python train.py --head_dim=32 --norm="rmsnorm" --positions="rope" --attn_scale=0.192 --parallel_block=false --init_std_o=0.0184 --seq_len=1024 --steps=3928
Each number is 128 + 32 x the weight over its row's rms, rounded and kept within 0 to 255. Layers, rows and columns count from 0. Numbers have three digits each. The size before them is the row's rms in percent of the matrix's.

# layer 3 MLP down (transposed), 384x96, rms 0.126, rows 76-148, columns 0-95
111:135112137127129111156183153158123156165183181164090117062178123152112074189177114142150123127119103128092142106159160156189140121054173114102126097108100098095127195087131118137114118138190157128078085104161089065120132159114162130113142110133144073169137111108107116127081090081129185142
103:104146116127114151151115141162167134076138124109102157138111128157194088117071097090127091141126171082139137135194124131183075180161162094134169168162137128157143133199128127181090071092163104169091094105135108106133134128139158089095176077093155089145154157151120132136152181144205131172
104:127142182133166193187111109100164148078137128155119086133108181142156159022120114103119134195099152080092130135138176119091081122082106181157130131127161113097143107153134132124120117123077106145175153111119182117137098125109118143141071089143125155120177128156186118155116221146103136141
103:215139147111176116178123190132175146038108178187159125126103120146112162068136139093158151166149124113184109100153130146153150146116167187129124167135091192147084078136119172108121159144092106096156084070121180146100113127135090131125118135118131136140104124100184084102115127127177119129
098:131119147141137079193151138139154110182111181114110164104160060121161151145193129147111072095155134182114187129131135101084146104143134163131116161130163137131113122081119135068130147118121140110102127211149181156156160076133126103055150147115134117090099083109168158092045145116155164103
105:136141150082167148104138073171091115143116151124123162085123150131128169102160064157109141040113149074119103152166073132113142138078127114096150130129089147156135148140200132102133120105134124130071106116147145139125083180106176150161140139142123160189094137137066205107174067156127181089
107:178128121091181108121167105067158145126092144127158109078092156063083108119156078135146169134139117101151129156116106170137108129104151080099083177130141052067078123162179138093106116055127149109137162172115170149149154128150199120122100156083143123093143125127125100103161138179089176144
031:102147135146079119124131204129126119074133116094166072173135113193132165113166118119103170094151129130048158133111183106171142055102112152157175139104144120096113146130188132087069131172102069141136093158144144130118148112203127144163111108157140075148094141096070094125134093112142156127
101:159121123137094149104072130131125126088224150127086148147100116143163142093144136072150075101145143141148130116087172127147113125066170188148109132101123177186125148126147104183140157216149171076073095137155110104121175146121187151128074142127116100082135110145178123133075097103117137149
103:091110131109154106201128149126117153139130164132177140126146099071135193111130148128145106113025087143062150132174114189088143111088138178141122057105109106150126098116100108148121143139190133088153114140152154091164172128150193144075106177085085142165095146080139139102098109137141121131
104:148117179092076094151091129128166165099090156114101116118110209142135079062134132113191085155151128095122167120130138184120168106164137115124132100149146080149173112149123147169101087173192126114146156123137118124176145208064107093112070141106119124145070117158138154131060158147141138122
090:135185128092182158154149148128176167141186250091123124147113126094158123113093105116139174177107047172092139093078107152139124069092120157139139115132157135143086136138169110157097123135107127159106156131109184161121145145119169185104060121091106166144149098137145111106120132123155106091
088:135154192115124147208172133125143142104162146131183075162104100105139109089087104114124131078079096184092130119106147093179137097124114154148179126117150161102142114069109123134135165156101109224141128179169141134097115137085127149187105117102204127102144159131117059144143153107143123176
105:181102134086097147191125147116124133149172126113154133121160107156083158167158103119126112100148157163048170114142159117093119131074119153136147153064136134109155142076126151141130174172133128075131114155125160093139104147167143087083082146167130124114156100008125099096069111161081139170
099:068147149159126115114122153100097114087115181128140192190117166148170093111115114101150110081080152140121131091188080148139139094107155174162127065148124067114039173116091165149137066154121132134177119117118139141129096092112140115131086125107105173163175115086149120101108067138124144068
094:145153110108158105136096228157135160140156199124138183109203150148093130150190138124152131173074184142121136106143117166118079078143150113118192198117131097098127135093107136106163156126204141123151124149119155115097142123121093155139134137153121130156137113120091101166115159046071112132
108:174158149048155125156119105124161086157177113132199132092109138113119129121131120111169156090127170076127144193147115120157127164161180095105080095153123130113160088103116118170128154143117157178094100089159101130136139127151153187117093110055134144096100221152142165074125120075099158120
111:167058147105156114174102155122131124118105168117099160142100105186147096135082199161145142149136129041070136171075109113100090170130122133164170157120099157151100102134103148168154135158089163145167110085215077105123192134117119143180130133107136155112186150099143124135144108084115127150
117:131147150109191145190135104153180140137149164183134208152136122133107126098136137182160080140133115114140127124113113140136099050177147161142117093169120089136105198140131115169174138173113097135094096110135124117067148110104104108082141157109141092119170139192139109130136216100201133095
099:123133111106151126186132169141117159183141181097093137128134122137123109143182109150085115142074057111114087059098152196112140084095134089145168093081152146101100160157096152105146091120141167152137129080151157122110133103122032056128117132190171127161174150141124127160132140108128169169
102:130156124101160163150121175111195124120118101154146178160124178149155176114093136087105092119125166125119156129143117045133118133176091140140159127148092142072163121087108132190100069168078152159114128106173199180105155117102094163196057161150142084147147144111141118121164100098129129154
091:120080077119080092120165136118127105076081147148146157172097156147157094111151152074127120170123083099143047136129121149173124082109143149124089102125169066118192193108163155165134119093127122146146103163124139142155133125156210053151070124123135160145130134158155110136117079114162141065
103:127067127102087117148091083120128170121097146174141137092117126087110078088166161139110209128088144128144186086069114107129132130164138193127121141141062113075098163162171124127060124181109078117088109108137082108132120125132118125134157151164145153128092068086137127193122133099137076169
095:050104161131127128147104128137143140125143193181122139139160122119058049059102106140116141121130124179126187027078128162141109133168138111162153165143112198142107114150131130137128180109126180197163164152121096183107130160096147135138115155162160107129087128137141128114133074147154124110
101:170126160123155121089079177166186119112120088136122150160123152109092113110111112123138182118130170136162123193122151115112110149139129139087144076162134147163125154088156161091149169096158105120098142114015118172143110082115222111116137127108119152109201128142099109189070129114111104176
090:120184137167172113159170167133153126121114144150162137127124148146119136134070116119119035147065145107077130161158136161128136136109169135121164114169117109073106102127113137136120109160068204168125163178124218114097118063144097081145053123187122131107123099161098133173099135115116107129
087:131103109070216182151139097135163169111217141181126114141149123133160092122128148175125057158088089097119118131105093135147125122140133174102133128112138123126141145107171136117131114098161155097155153076133147118132149149136150127167167110077043109170062097093077137162140095120153054132
097:120194137147155188103084062127125184147083177083101134176130177121150150109115126075205141129145138105089106062106104147132118124134143092166150171107102144151120128089187106163144144142109194171135078102162132104130092140091150219139104134167141156164163146144135166150121122099113116136
124:135194116142068127142117120124095105198152093128141143159108100058117190173055100099119147113161165165101132156117070152094087119075121088138130174136114105128160110051110132154153121136109112180150145145099122170113115105155110075166176095130146123123146145115150094100100185052138143160
089:120145155074101150096127226121110135130126121139119162096093113143152119162114130090134094183102138198145126132086105118074119129169094094117074127091076120146080119150165158063149193102094139141198139087122131229132123140176134162153123090157137132111160164094167132110110140158121113104
086:102134152120102108159171125134129176121139186091137147135117127111142139145111105155117050152109148119066181074098151178109146094149134166111117114087136175158087143174140168109147039153103152141119186104162155158127196182138131096125141137137138136203152096140188095142106180128186092112
115:125100129100181147143146104095163139192139175150146096154117109095129182057137161110076106120115096185104149108149159142089107079130116195126163112135146171100102182081116106063148134126100141124173130169108171110131112176119131146139021173134121125153151142074159146102084103153106097130
096:122078074145068082089166178077035150125066153092134107078145117132115121060178098157169096120142165138097134133139140142121140120160106164127148151122156085094134094116103103101067081135087141145145136126074186113104113109110125134165116075156132172148112146114159106131184065105130135109
089:151112145101080090084072185187171160161128159132127128148134186147132130146208128121144107179198122118100133126162157158128118094103135150077153100136129087138081132140075145186116117167122127129131119136084119095107130170151092136069152140157116092100119156085092105076031102109098156123
091:213085136128150163113088117135151212143115099161159112126142090120105094079108063133118068139149108154112127100093133070172155187149109122115112126134118061153161115183129104135158163127125180132129096127169140163139134177169123131093160193086152131150132138103165167164130178073120158092
094:152101078103098115097086170081154146123142131153095111136089157110091173144129149169130109163124063147141158140092114099181095157104093136110074117062173098124150163128189125146064184157119115081154156105140093160132185134126152165114108102156119172182184153144181157141151061137132140088
102:073140163135146139103102102169131116141133035109154102125111147119099164061132125146195163103014154094138153103145134105080134169141129148142136083184089142103162157161140141124095106111144139155135128074091180160089144151131173154101119087100101122176141144159134143181087179129107113143
094:099136188122110140160167121130149115191254078185133136102137062126206103126083067119176141100124100091109155105158135120126151098133145100142158154124152119180113106178142115161146155089141161126108083121146133163150121150159156086111122109112086177103058145142133137111118120144116150170
093:151138081173134125139109210147100138100144083173107145117145093135082151112125145128174128174130123097122148063144119097167155138142095117144192106111140182119114136095162204079069057119155120181085074139177165156104095109132111156126145122165156108162112116117113118117116136158134033142
115:156078074102044090106125085109156130121171160170124088123105172107116113106152137175186151122139196181144069137191129108113174099140141106121164081109158115114102146197164149097105102068134152155087144120121140168148099147111091120101166129084145132119179158123188136099133107168153147149
099:128128112096214152091163099203106139112143095114102133130127155190157107110145168143145123144124149119181107118093148064194100143151194108091066113138095154108122113153103082118075137111120089157101131112151105112136145132099137118150160157124074159105186152168119123204196117076146155150
101:162139104095132148167105179190151134127170137084112159148125139153082106071116116089124193129099106052159127133189097085144135086108125157153118147189142164132093174173107117088125132135132135121094158148178143169151106153155042082175141090099122132189144119124083089175114105163152129115
110:154084182125170137137146084157120135087124116148088064148085119182108091137113135130122097110149094101111190123128140104115142156200091169133109156127059135108107062106129087192132148175095110127111092169102159164142075084087149121106119120123071184115153111092118105182075104134109076141
091:168113123137118103145090157097156114139106160094120084141139177134122179103121070132126119113146144062137134103146063127138140120047139133123175112134133164096221134147129103108149166114092127186140150068139191079155167147047117137080130172176109155132060162164101126102129109133137138160
092:178136099113179144175095178115081110129151136137116147142113118136116125152131093080104104147165134103117179171108176159164141089141110157134084147097152113148101148163165132182210166147134155091175138081129108200191158177150132101150084101162070112099161087160093086127116068146127155109
112:105127156105127090138175139129134141072140150119146106068158093162102087106125102100099110101159132211171147147213131203137144144127092164104123103106112150144075155139143156202155152119119151087104112148127141152162178130124112071110144058114124140184139140143095159110060093130163188125
092:112130183092131200092128141114121128121142103121153174122059084145100132070074098106083173078079151117120169108085129139161129150123125092112136122132101146115095146147100118098114148090055107135153133104165101158088183124104134136131114091105124213106161074153139093089099165188091072102
091:182110093113128082147146144099200112077112165118159143128108127097165162172127121147151139195117134170188178121157122195130128170072151114105104084201147110096120150134099139069149117171105185135134097137156112151105119069098108181146163168139148127152133146062121155150128167076126092137
099:185168154141116120166192113133124125171167154157095077138150090134092200100099139121121092123109126166104124149155100142104155108076217141082168211163107120097136080105089131135107081075130075126119131130185100159146096150159117163061117145127097127130091107101100111151126099172095120136
099:141148169075138157117102175132103151152143087180078165071164156136114140087126125093142081084111069123100063093126121132107173132132151142078097083189114100080149117128148153128100097145121143156167134173136108113107105009127141131101078141178136133148120153104128092143123108098095193140
105:152130162099090074181108070126102121150186066173151088104160070158146091080103143166116156106184158106115164188123109134086168145053118095149080157148088131138140136153127126125122113117116172112151100099161148121150115160116208078162162111099124129122064096066105148125135119113116139108
091:110204168124160163137169149216190138079128127107075147144122122180099098120136150128118132118126115168141149083147148115153150098151087096162148097156060143112098156137114118100224100165095188085147157145158078145157150157090104127109164128140128144084106128100157114172109184171131119129
103:141140124115186150110154190118133167132130196141149095143118127096124128138149137117159075069086143145148127063077067132098148132086127207150122099117108110141102159076162185120137139162161132081095148175147105144082068147148043140148094141131130079125125106155131053087112125164112132111
099:088126112146112127115154157157103143120157121138113138146055128134129100161147129132089092116161097126183125079091175114143162141122122149139144120095175124108155097084196131130145144054113229141139122137146129139110080109128182150150094118060150193116149055130099122120139208091113101192
093:101112154114109174128119048155180130119119103108116100114125076097169150145144135096183102146077088119120097187139139147114165194133124141188148142150079137135121168084159140126113120110165162162081123128140144069156130118149197107101106129138154133171036078176078147101086122100174116140
098:157138130136077090092149103148165182146069157148114137123131127159136108175128089083149140147098100070120098113136145126168147128099149147109141103090147179153112211178183150131165147136131203194161153083162125170140154177119118066142104171122100107169121165123114071131105177107086083124
087:133123159154114091110128106147125157124102120072122158165137147137135151192089165163147102134092124092127127134171190201063155165158119143088060107106100157129095113112203107175165133182157154113106139116110183134126210106154157112114106107123109131171155099161161143107107161086062152089
109:184110127155176163195118139131152094145116114087120144129095132103188158140129139139177149137132118155189125144146062173164150080143120129064102119139169104143092211119170129135148125140177170130133071115111111116106101110131128182076159169130090110105114171098196106108095202137093135166
111:150102110113087134112073112147155160130107061118138149179194101108105147117111149077169091104141130141148129112129137146096077111129123132102176132099078141136140122021126101113057120105168087128195072158113152121148151189104122127143175128105131082154125067095187133125085108166139162143
090:103133103167099171128122100112182055062146143188112135175092125110211084134103150114144137152067092141146139117084115117173147140118103141155160133138103192141114141220130119153123137105170150168130161152152143153139113126118159176138063113121119148176155108158141159132182102080187112159
093:188117153098173146173072143148144083122142075144151083127160079090104090107099157129133127064168076167148128141103066109087123187099133135085095128108144138134168132146107173114140179162112141098120150142156167111196190173167132098101090166078111116142161150078134150105141126096163115088
088:087107126145177202149128110142154155138169126178123144158101134192146061141091206134160096113113115155129132080138176113121140120206048124104078144111169123136103099169146133106155111105173128099134141102175158108144127101135181095182115111158071140145169154152140158126121184076157120126
094:108163094121171132173129216091158190169111153158137142090142151088134141167100092123112128131097181151055130104104097142128038113189113146126137134108137114103110156065143145150129170183108156179120117158156194099122086156139138140143098126140135145126163135167090132145082092135081185117
102:095153125060101115159147169136145101140176115165108132196133169095113118187115119123187106137097070100096129171136141155135155105078176129111069136063158114101145142167148163161168155120109192149167148113194116106147083082150168084128126135121139120157145161075100079173164130080118139135
105:069119140152166124163048103126160135158180129148091173126141110164099131110149077098115115146171166149099121136153101115091123136121110169145116152192097153118119087130075129065114187112207163114108095147076154144184078116137129150079113114110066106125121116076109156092145158148113201126
090:140113132193090136076137105130117104164113158159123133115163169159099105119134132130137084153078110087097170070123139112162117140155110163124123116098125116082124135183186148105112091112117137144155133102187166140193157186142087129186063075124102099068077109121127168130107093200063113101
111:143106159141114074173142197142218181079178196143175151147148121153135117154159106094177156099112117129115153136158044156141106103121132186106115127149128111098186158097146149125112098146136087121092165103138075106105108073108064154150136085138110106128105105139147142120170152143178092111
127:152143162167105078166105200106168179102091163140120094128118148095121114141113191140141099178112137160125088107159148160141127122077120080126189092104135176057150082109148167109076116118161159130112075136118156061123155124074043109119091136135139130084126106120166129115178109169159116120
098:158088132139089150127117158110087110100102106127147134134084151167098125151137105132148149127127141146098103115130123117156145094114153099084163203136139089071116118144198084149049060045083151175125108159090099150123161130069156104164079104119173142091119115191188155157161087131128142109
043:179151140090135156158160107138091116098120059154140132152115142075185149142156124115180137158154145142162139178084147167114071118142127093076190121122130187074183161173160097145130185147103115149119124145095119167136149058208110138131145088139199120157124131109181088118146103149106124113
093:194154158117081079073141118155115145108144118110120111098157143184122128197158111105158138113139210167115114088170094156145115117131090077110160143134187102177073167163168115135144123132153140161128071098117112123154149126137084122135151105202218094154100094150131111116113159141125174089
106:072177173118107201140142138160198142155156042100192144096104172099160139128113135127118153150119152154135169131095109080133083129128124123093133100170138136151153138125110103149122097134145168093153143088111111116143148121134204144179143140091178154134168089158120091188127174121133055188
102:155088138138147153162143120089149135158127171096133199139125137064115158074112115134082168122132131120100109170100109106124096085151096136127109160118080172054135121107066107154122091186122099187167099132074123173097149061147084157174152141134151135057142151099148115195169125153159127141
# layer 3 MLP up, 384x96, rms 0.132, rows 77-148, columns 0-95
106:108068147108143089113146149082112113143116144131134128097076054102145127159156114150200142146145094084144079140168127097144097168170128043138144120122156109068112118113102126109054110175120088136143094150118110135145101177109069126103141070070200078132136106135145131077100145143167126096
098:116139131099072111112119107147035070121139146196087088099087121109096142134173127066095101151106120181147186111134109182093112105135133137159113080075138143113081128155107161129137104110144145125119159203119186132124116159143119093136144147105155165124105149065088119117102125198167090076
102:124103107176044116108122115174156159185049132176156160095102109098115155115159103069182139201117075087133115082137066120150111169124162143122109158096096165131106139132109142141124145114152113094118124108082161207136119138165113129109109128112201147132091073092114144097134105092105103121
104:142096120184071128018142078144172127120146176146128132179104171121104126108088156069165175125115158072103143153124177130119144157124166106139118106102112112135184055132167085150125118115137147157134148100090106172109094135087109127139145125113102107086190124185133161175146095091087101145
108:133107109122110112119134068121095087145100106189157100127145100137065120118169145133147152131106118093163150150068214113128156119172105114168103069125106115136167113132104208149087087098153126097124116103070116100096121080152104187091172125090176086113155154138125138094127060084135173166
099:047082123155100107142075149181096118104149145160121140163190096151161116177140202074098085157122127155099146118105162131139132185151088122164112079126138172202135113094084131169115143215128118146152142116114092107110117147096039109126154114170124144119150166133126158130129119131167119101
035:087109121105115120133139062093097095155096137173100143098084146107090103146185181081129130147115170155158103141115150136132165138151113075148103084064116084163158155094106130142108157149094132062202155167105179104134118117181089122111148128095161096041136179149096164115162122142081133146
096:141086111097139131167163114126081119086099153116137161110132159117121089102135149087085153155160098118103118168140084092154115122165171126145088100164118079082095129096124143156090140095085135215133181192151090171108088122168076100145131130125150145092169123168061079057178131136107147087
106:100045096151141124081121110154098076140066096119155188101126120096125185146151188125148115158098184125164139167166151108136102167116150069178087105137138170102157095144116101118082132119092134143139162146079137134179081104070108109163212118164135141148143151115087143168133115111160157163
105:119091126143088126081162124107116157148109132100121079141089112123131119099151161115172097150155130076174123124113147160097150163118137102097087148126183060129168142121151080128026135098105172140196133137095176114228094150092103120135126121160135071110133144149115106084133113083116057094
085:090095111180094112082160111095119142176124113154143111138158094144160103145110118139118122219146114108109140110123195184127119130082109139131089115152084135118123114177145161104129097179123113145144114216115170137119127185128128102137108186068092092099179076160112191089086095157086120086
090:139109122098156043123170095135143069121102142163095146162113101139156144158106119028123132117119151142125105147118079108061130142170186148180132164105125136143182071069151080148156109161094130106120159180098113110151170102160093148121154185124123130070106122178166114143154136095172146108
103:138123090173146100141119084148105141080103093150067140146089148136077093132141158132091101129129103079157178174111092155127120120167183053187086152085112145089081178078094097135086188105089127145172116158108115088099118150141154106117115157090163129071192179133134125136139145104104131094
093:093077156080157074162128141111098075138138103123126125108148140069170123153096137124122154152186140119181152160158090142170194193132130107178084123095121068099145129116153163122108116133146138157144153219168165106125141120092107090089144091148120086088165169143092120086107116160127056146
082:090092117175119105102199149203127117101157157223120088111155130132158109139115125107144135132102176126184116102159153158127132108140111077153080163120130129091151163076079152125145159161152103111137147117154156096059123153120087120127167131086073140073130172169144189144130192077137141137
111:127144066109136115094168175129164017132117137088147151091134119122116121148123126074128116132068169119151143167112088103137130180144133142182115132139197100127115091074117114163072151169116120092157105169049116070106144131168112106086126116107164103109156127214143097109112112121098108135
113:137053078062127140146121079106133142160119154130166096134117118129073117139118116116099149179172121141133103170149098127084134167136090104196160139094124129118137147130106166130126156134132151107193125073144148063089145162146120084065198092136158118153160132141064157116126119180184125204
114:134110066181073102087155087087067137146118096087162122128114121146057157115211128174092164124114172119145155113111128103116118162124135126151045123124118124109156151145137072141169159197128077144152114158163140137132129168181118088157126179096104070136148189170131152125121130160152106135
099:143103118132122094081155108143054147151092158154089132176073126113135127173103134080115131142115115102156113193164151150089108113175187117156119096085149135108143135179142095138089101141121131123133091085088162066057136147107115174125123123117137093160207112136157144171146206115135154204
098:109064084102078123128083105125139008147114174174112105112133120148120156182096128141080101170136100131122156176117103061160141106128127128131114089101132121095098146075103135131097105131149113141178097102137146137120150121088136130123108233112185120187143158144135156144123119165152066132
095:086115116092150114154158153097095122087105161135055115118164133089113139122106137145133177173132132169141114105120114156131195153123129138203041162120097151135133130100036144115082219103161161097101103097151159153151143178152116148156132108101155136146123121123127106079142207127108169150
109:115096103122103133085103063108085146167077146201149125130124124079062087102165133136107143163164140132183061144133167157150111187214075135175150080135129128122095118146139140131145144170108121097185097150116147111184110095180124131137136157119124099138180096181083139160131129118172117144
085:174144161110192083080123137127145131165123176144092150158160121148157108081141128074124127148116123114150014176151090109130142125121119150152053163141101092111169136082171151151135082151124103105087090161140121117131153152111135125135096160098045149146147090162139175098131143066180151142
108:129092132152141088115117097101101126146099133215119132138140113112129151132172149112171134136166174125107131127159174136107237102147136173199137101129071093113190083071105052117087111115144133145145159112143115132191146109144137117147117182068090075105151143148164128135121109133066136143
086:122115116161085139120085128078100086148112148128149118110122114052129090150121129172104128106170088148142151131116074140130123093178100133168103159123134099125100142045110124147163074163177095004125082141154207107179163101124123123109109114106126123164134088086172170145118117139133154147
085:058153126135077153107102119109079119133109133174134160148070143133082102095085109069135097140168102121139076097095133169116090133170097110183154140080175135108099142090149146197139128117131146121139177146161158105117169105227149186141113101098150145102179114139175134088128120096094167155
089:132058133063168140150112140075114092179148121132180074128141118112078084141100144153087122174133107122172154107185101181118128135137122132119114086167147090120117116096069176165119097136109144104116100175123195117155143158136103093191141163120172124083179156132106109125201125187100149100
121:077135138170138129057161128082082063115118155149102136082121165166151166165095114131133120101168112118169137169122171147082124100144094046129143105151119102151170128120117142126134145113125088116153139090081136189120075167093107119089206145121140116105139139197063141163090082136095173109
087:128134181115118145108080078111111110188160128176112148142116133114073116090137126175158116180112112079139131111118169115161168099170172146161098140035092038134147107127152107142169134121084067155085168136168151111127110133106092166138115175073105132119154121135118101073195149110105100117
086:183158147151079115148141122137092081147118163131115086152076066131141122086120118138173088131131076087158050137138126159155120104125110153172094110106131048123176146164153121147160103194094092137153140176169180140121108128100135162153102128183150093131165126160130201126139151123092190167
111:127179119156090134073147140104113089176092114113148145114109102116042123131139172091104112114134128111139118120161100118178123205150151133162150137142097137160202090098140118139175156077130145055112124119143184114206110190170084130066168156081101124148109138145139144110158166156098100108
095:153135145168127085118132103089154152048100190179138176137168130090134165173150152080089099141117086119165131135094153105152112136094173128187057115123080152177089116148119113155160157166171159113148103111136174138143115168117141157079123158121142095077135152115127221154126158172151117160
087:152127133121100125077129108097061112104097110170121132092073164134137137117178073104174187138171125141161088158117057132090136099109162052117121150191094115099116127122074174131094141150148098134133099148168142157159140131180155130135146126081106154136130118199138144150089163125101069050
097:153127128115106140155147062154160174148149107121073131133143065135120097124150158130152125146139141088152089249119127113145095154074160132182096121160109080145135169094081162158103163085105138072121122142031169171117125109158117120110140158114150151080116147158084153125146101089169116124
093:100163140167147158106159125168105147126108103086111155119087107144120122153151201084094118122063109093139118138165124180068204112100139172153094150135032125107156087091153083104130145060112138100111152126154166144092128133151082150083110168135125071070116098118139132128155097091084118156
108:130092158103160115147129175129055162097114106186050130122136064170086150130173152101125115142158174104143127095112153144107156110133175119148078074102127138163129113078119128157060150109136118075138109105111170100122081177157145109105126198161115108108128147128125180094118134152076169204
098:133139145179124059114138122074166148151111139135116178090123097140086100149165122076130161136104160125185131083076146158153143148158132064109103123095075091060145102126085144182127113126124151154114145142099120160077090104123073148155189115173201132123175150136155108113189109192136104128
092:113071184116176158067172127124138131162102147148112177090123141066095129161148160106172174159167147161121148152117125080130100149194110112116141078167101160133092136056112169096146152163096196119121116141062126132117100158148122181078148116152167066090147111137079112125096095109121120108
115:144131142136173097149145147155099128108104180186093127116138127143124077152123148085090142146106087174124159154161134143107211183117078080110113077045141161105138075171162096136085134152140137087156158144098108086112103126116096118134172139079141103086143167163118179138174157201131139169
097:071100140110100142125096103155111044139102148166108106124126132114074113178141112124122082180121120130115144141158103192086186132115111141183097154104115151205128161123103108143178115080125089102164175178082149157117093171170114146117160144118162186122104097114103143106171105197144092083
100:146102140123093101077168131125102135091077162149099091135112133091068188172129123119110170169096131162173093140127143119140139108113124109153043138120106075119139143111067106095153199117125161105173177094161149121107067147158097152092203123090089096102125139198106137139144142160082134155
107:083112158102122141118077098083102139136084169129076139146119134102071147170147109138102099129152126156175118084161193115144139070117197108135168088143126109113111139181125129169116130188080113058135142120120149130182099125140111059021084103107113123114143157124130131158123066113096148135
087:144102139110152141128109125138095143106097129136120139159164115136115145163096148105184171112166183166137132087121223115157164106178116112183061166136084180109107119108110104082148078105148141129119157150147197134131085182212121110143141141080102111118139075107158151099209104157150126138
088:073169113130029131130189141156143142117144122140099111133138162162137103120153109144151115155143124099169121138124105112141117082116126123255051117109165149155155171124091124155120164172073165090126096103167150109112090109128100092111124125127103152146107136129103162106132167050077149100
114:116171100080112158066135157115134102103134143114138108123140089122160102122142117074075103136105157126160107149146175132132151186177111061104155073066162099144132082069132101169125185187097083070122092193153175124133132148124126145133166177133138107100159133168096171100114107144097159181
096:020052210156089162096197135143149143130121120090116106107139102091099092132156200095143116123129163118166144118151166170148138115185148148180130121078100093180147127126105125153096157152109109059121164139104096122084158107092114118115165109126166143106148169143103132140117112138160107087
085:127071116133070093120095153057169095088132137130096115103128161124161143140109155090118098152148154192154131119184141156105060173157179144147128159089151142108148119093145128098115128128170100077124127147161058101088160139160055172116100190109090095143153166108084139076125083086106135125
097:117138128153084197105131093107123088039123131159132160126071136143128065129121145041109133127170171097166107124062136118143169170169093104140108116116176108142148118146124043156111161154122113121159110145114144173108117077083132098188149148090154127089190125140151127105120124135100170173
098:122094115158067098101114082174163115165089120217097160070172142044160166129135165136131158143124150125183146142150125106103139105184143121183145081131121168115085142114127067131096153157090158103154142131126162150151147164147112129172150097133103103044113134126121126157119196109160125091
108:124082158114184155136133150072097127088129133119160138123131143133114154097131150121170122097072158127191050117132153116100070144150101121130128133121122120102174118097124142159061127137104113098141128090128129114126113090124112182039184173154111120088158172219151147114108080092055170146
094:143122061111088062131093138020076110169104181167105074107124110093102196138131099112125099181132151108109101101095157136119142131105116117173107096145082103092193135125134119134091103177092122101100109156137135106183161141128119073115114117145156163152158119154153126070126071094146114102
100:128081082097117090062195112116127141129063132195118113131096149107157144210101115091087121093123127163168162079125100117118157151168097083090124132112111143075111132124089144109138096130108079109107127190062128149083173123193108150096135084127112123129146170146131150098150178112097167084
110:158139096100093141103120101136128117105101170111116110123162138173062151080099150070133113154150109077154154208102113115115105145142140124126122077132130123150138105156118084193092176153082080078149160112078161132165178154157122085084209181146118165105130166150103119155164068113088119113
096:079096083164136159046116121118081108113103102143116158148127142124163074127100153105112140113182161120190079107113131098121104148158143049128137144185121174140174098116122123145143132193082096093158148190154174121085131161117118134187187158142153098062159143143133122159141142159146175103
098:117133133101104157123172105115095048150138176118102115104111107099136155138114135138173107136078216129124095157121205188092151139136103145234151113147098104142128083106126119165136084083069128071137098106149131110142155090144109139131147172098124163103135135107172141107162079110170166080
085:128118102094151139177156179104120139182164165130092115106094140107131089103155096155120118142157092108104122110116047132172127082060107161150152132144151047129137169135029130141136138108095171145187117177161198119092145108095151116146136126111141134093089121107115160190177126135150082106
107:081144122104111126068109127132123144104101168147132090120112160138122150201177158106138108140099113184136133173071130156108133200153125072168105128158130177166091134118077148164134105142162068157152130108069081179147115131146073053134126123154137143084134133124053141087159112077155139090
105:076063103095152122083121108077082131136121124125143120098149121156123118114132190108151187163142195072165169066163176181080128147124126129141080127116135098113151114154112137116103215103130115112099121118121179125099102202091111082130165143133189086137106160115076133172125158126091131143
090:137157128129127136083100079104095104132108080139150144069151107104146142146201184084135157121134199145135059167095140123135122160176141110124083129156143153169115085066111101090111091180115115090164084231093141115123090178092134100140146167127087156101150112139145152100109124133124139179
091:092141081123082132114097076102143111104108134198162165103102121122132147138189164085175086143184126065159129099109147128173120154127157073142116120055130143118075178121179161107134124118100082169122164136033120138157155141071124124127125095174180167121137119111119112102168142154127121176
084:092098093152055155104068131129061091173147171120098127161107134140109130124125098130083103151181097100167103165128064148125103164062139128174179131100149108120155185150119077196123170076115150094107106113087165128130113140161145200132122132094115146137133100120145091162191092164133112134
094:112170162147109098070162149149013100098126125149147063081158112162134129161162125066169147143102160106112147111113072148064116107092118099132115188096132099108151109107123159149151097140134134129088136135112150124072112166157100184115123130069096191152175093146130147155099109165129082140
096:139107136117091134122171154119116154121137128117058142140118152090135115173103090169158120120158115087119121132174161123128144161091136136171065132122095104115181110104092150126159202157176146152106137133163113075123108218181073102064125121087116087124119161127052149118097175099090165185
107:107115135098138122120181125083163149142119099173153125105139137177110121129151157088129130189093129159137171123180131190154158132135207125133106154084138057066120108127117118099163149075145092071178144185153132140138092091096109115142157127138081071166155135123142094090187066112084082114
087:141169152098101127176153129136095100108151211168105129163115110141148119086132158090137102118153171160146091198108113126127166080117150095117106136148156097131104143080149139132088114104074134083122084162136169107099086068165155084196150175117078164200187159148164119106136161141172132111
109:091109163145071130078205129124133134121134119129149177147066134128143151177165114090172161099130159138131133152104104156095138115122165176180113117151082149117197130106108157157122131120055086107183152167120101089108189178171053158123145145126089130077113161181135129134145109179103135105
128:119118131184113109116128123165063171148103163217169106142166171112138042171119117118122131155134131102175069151129146137123130139086091103164134096107147129093131103129127075093165150081104145093154088170111161169141134201108081114082119152138153067147184160148132143095128123114129128060
112:037099095101171103098145110087069120141133140175150185156129104131111140184147152104092191176150111108141095157168131139114191101140071047179114109138106100129114092134124140127130154146109146142120160121149127149142121185167058154147148177105166122135135089112059156100155152130088111154
050:094066109143095110111167111158090076137122132201074177123119115102113119124141153115148157135136138136180130142106171126103175171165118095156104100116126058152141082102096078146129147118109105096205174139105158058160061176165064074124176116096155104090168140123120133118151130132107138141
100:123143132169125116122106082174075119146091105150066137085123161120183112209136134114171116129110162154134134197138100156109143162108205083138128110137112136114094139081146066117157113109103064087136099128126109092179173168138137109177127173088101152055178154108136159124134095120175112093
107:155091148154092099103103113114103131135115118141108152088188100141063163164147154131096127122192122152151166136109109173100160110166091136139160094082112114120184086133019118117085158106145087122119152140154147130131104170148116071042102145179137160070163089102104138096112088142090141104
100:129117126166093101123157092139157117107082098145134114130117115126077133134199141139127102151124104164169096179161170169067133133125083111155098119100140100134153060178138160134119126107171106103095097093116096141144084114133127148125165090117155161110214139190114139046147171193177172076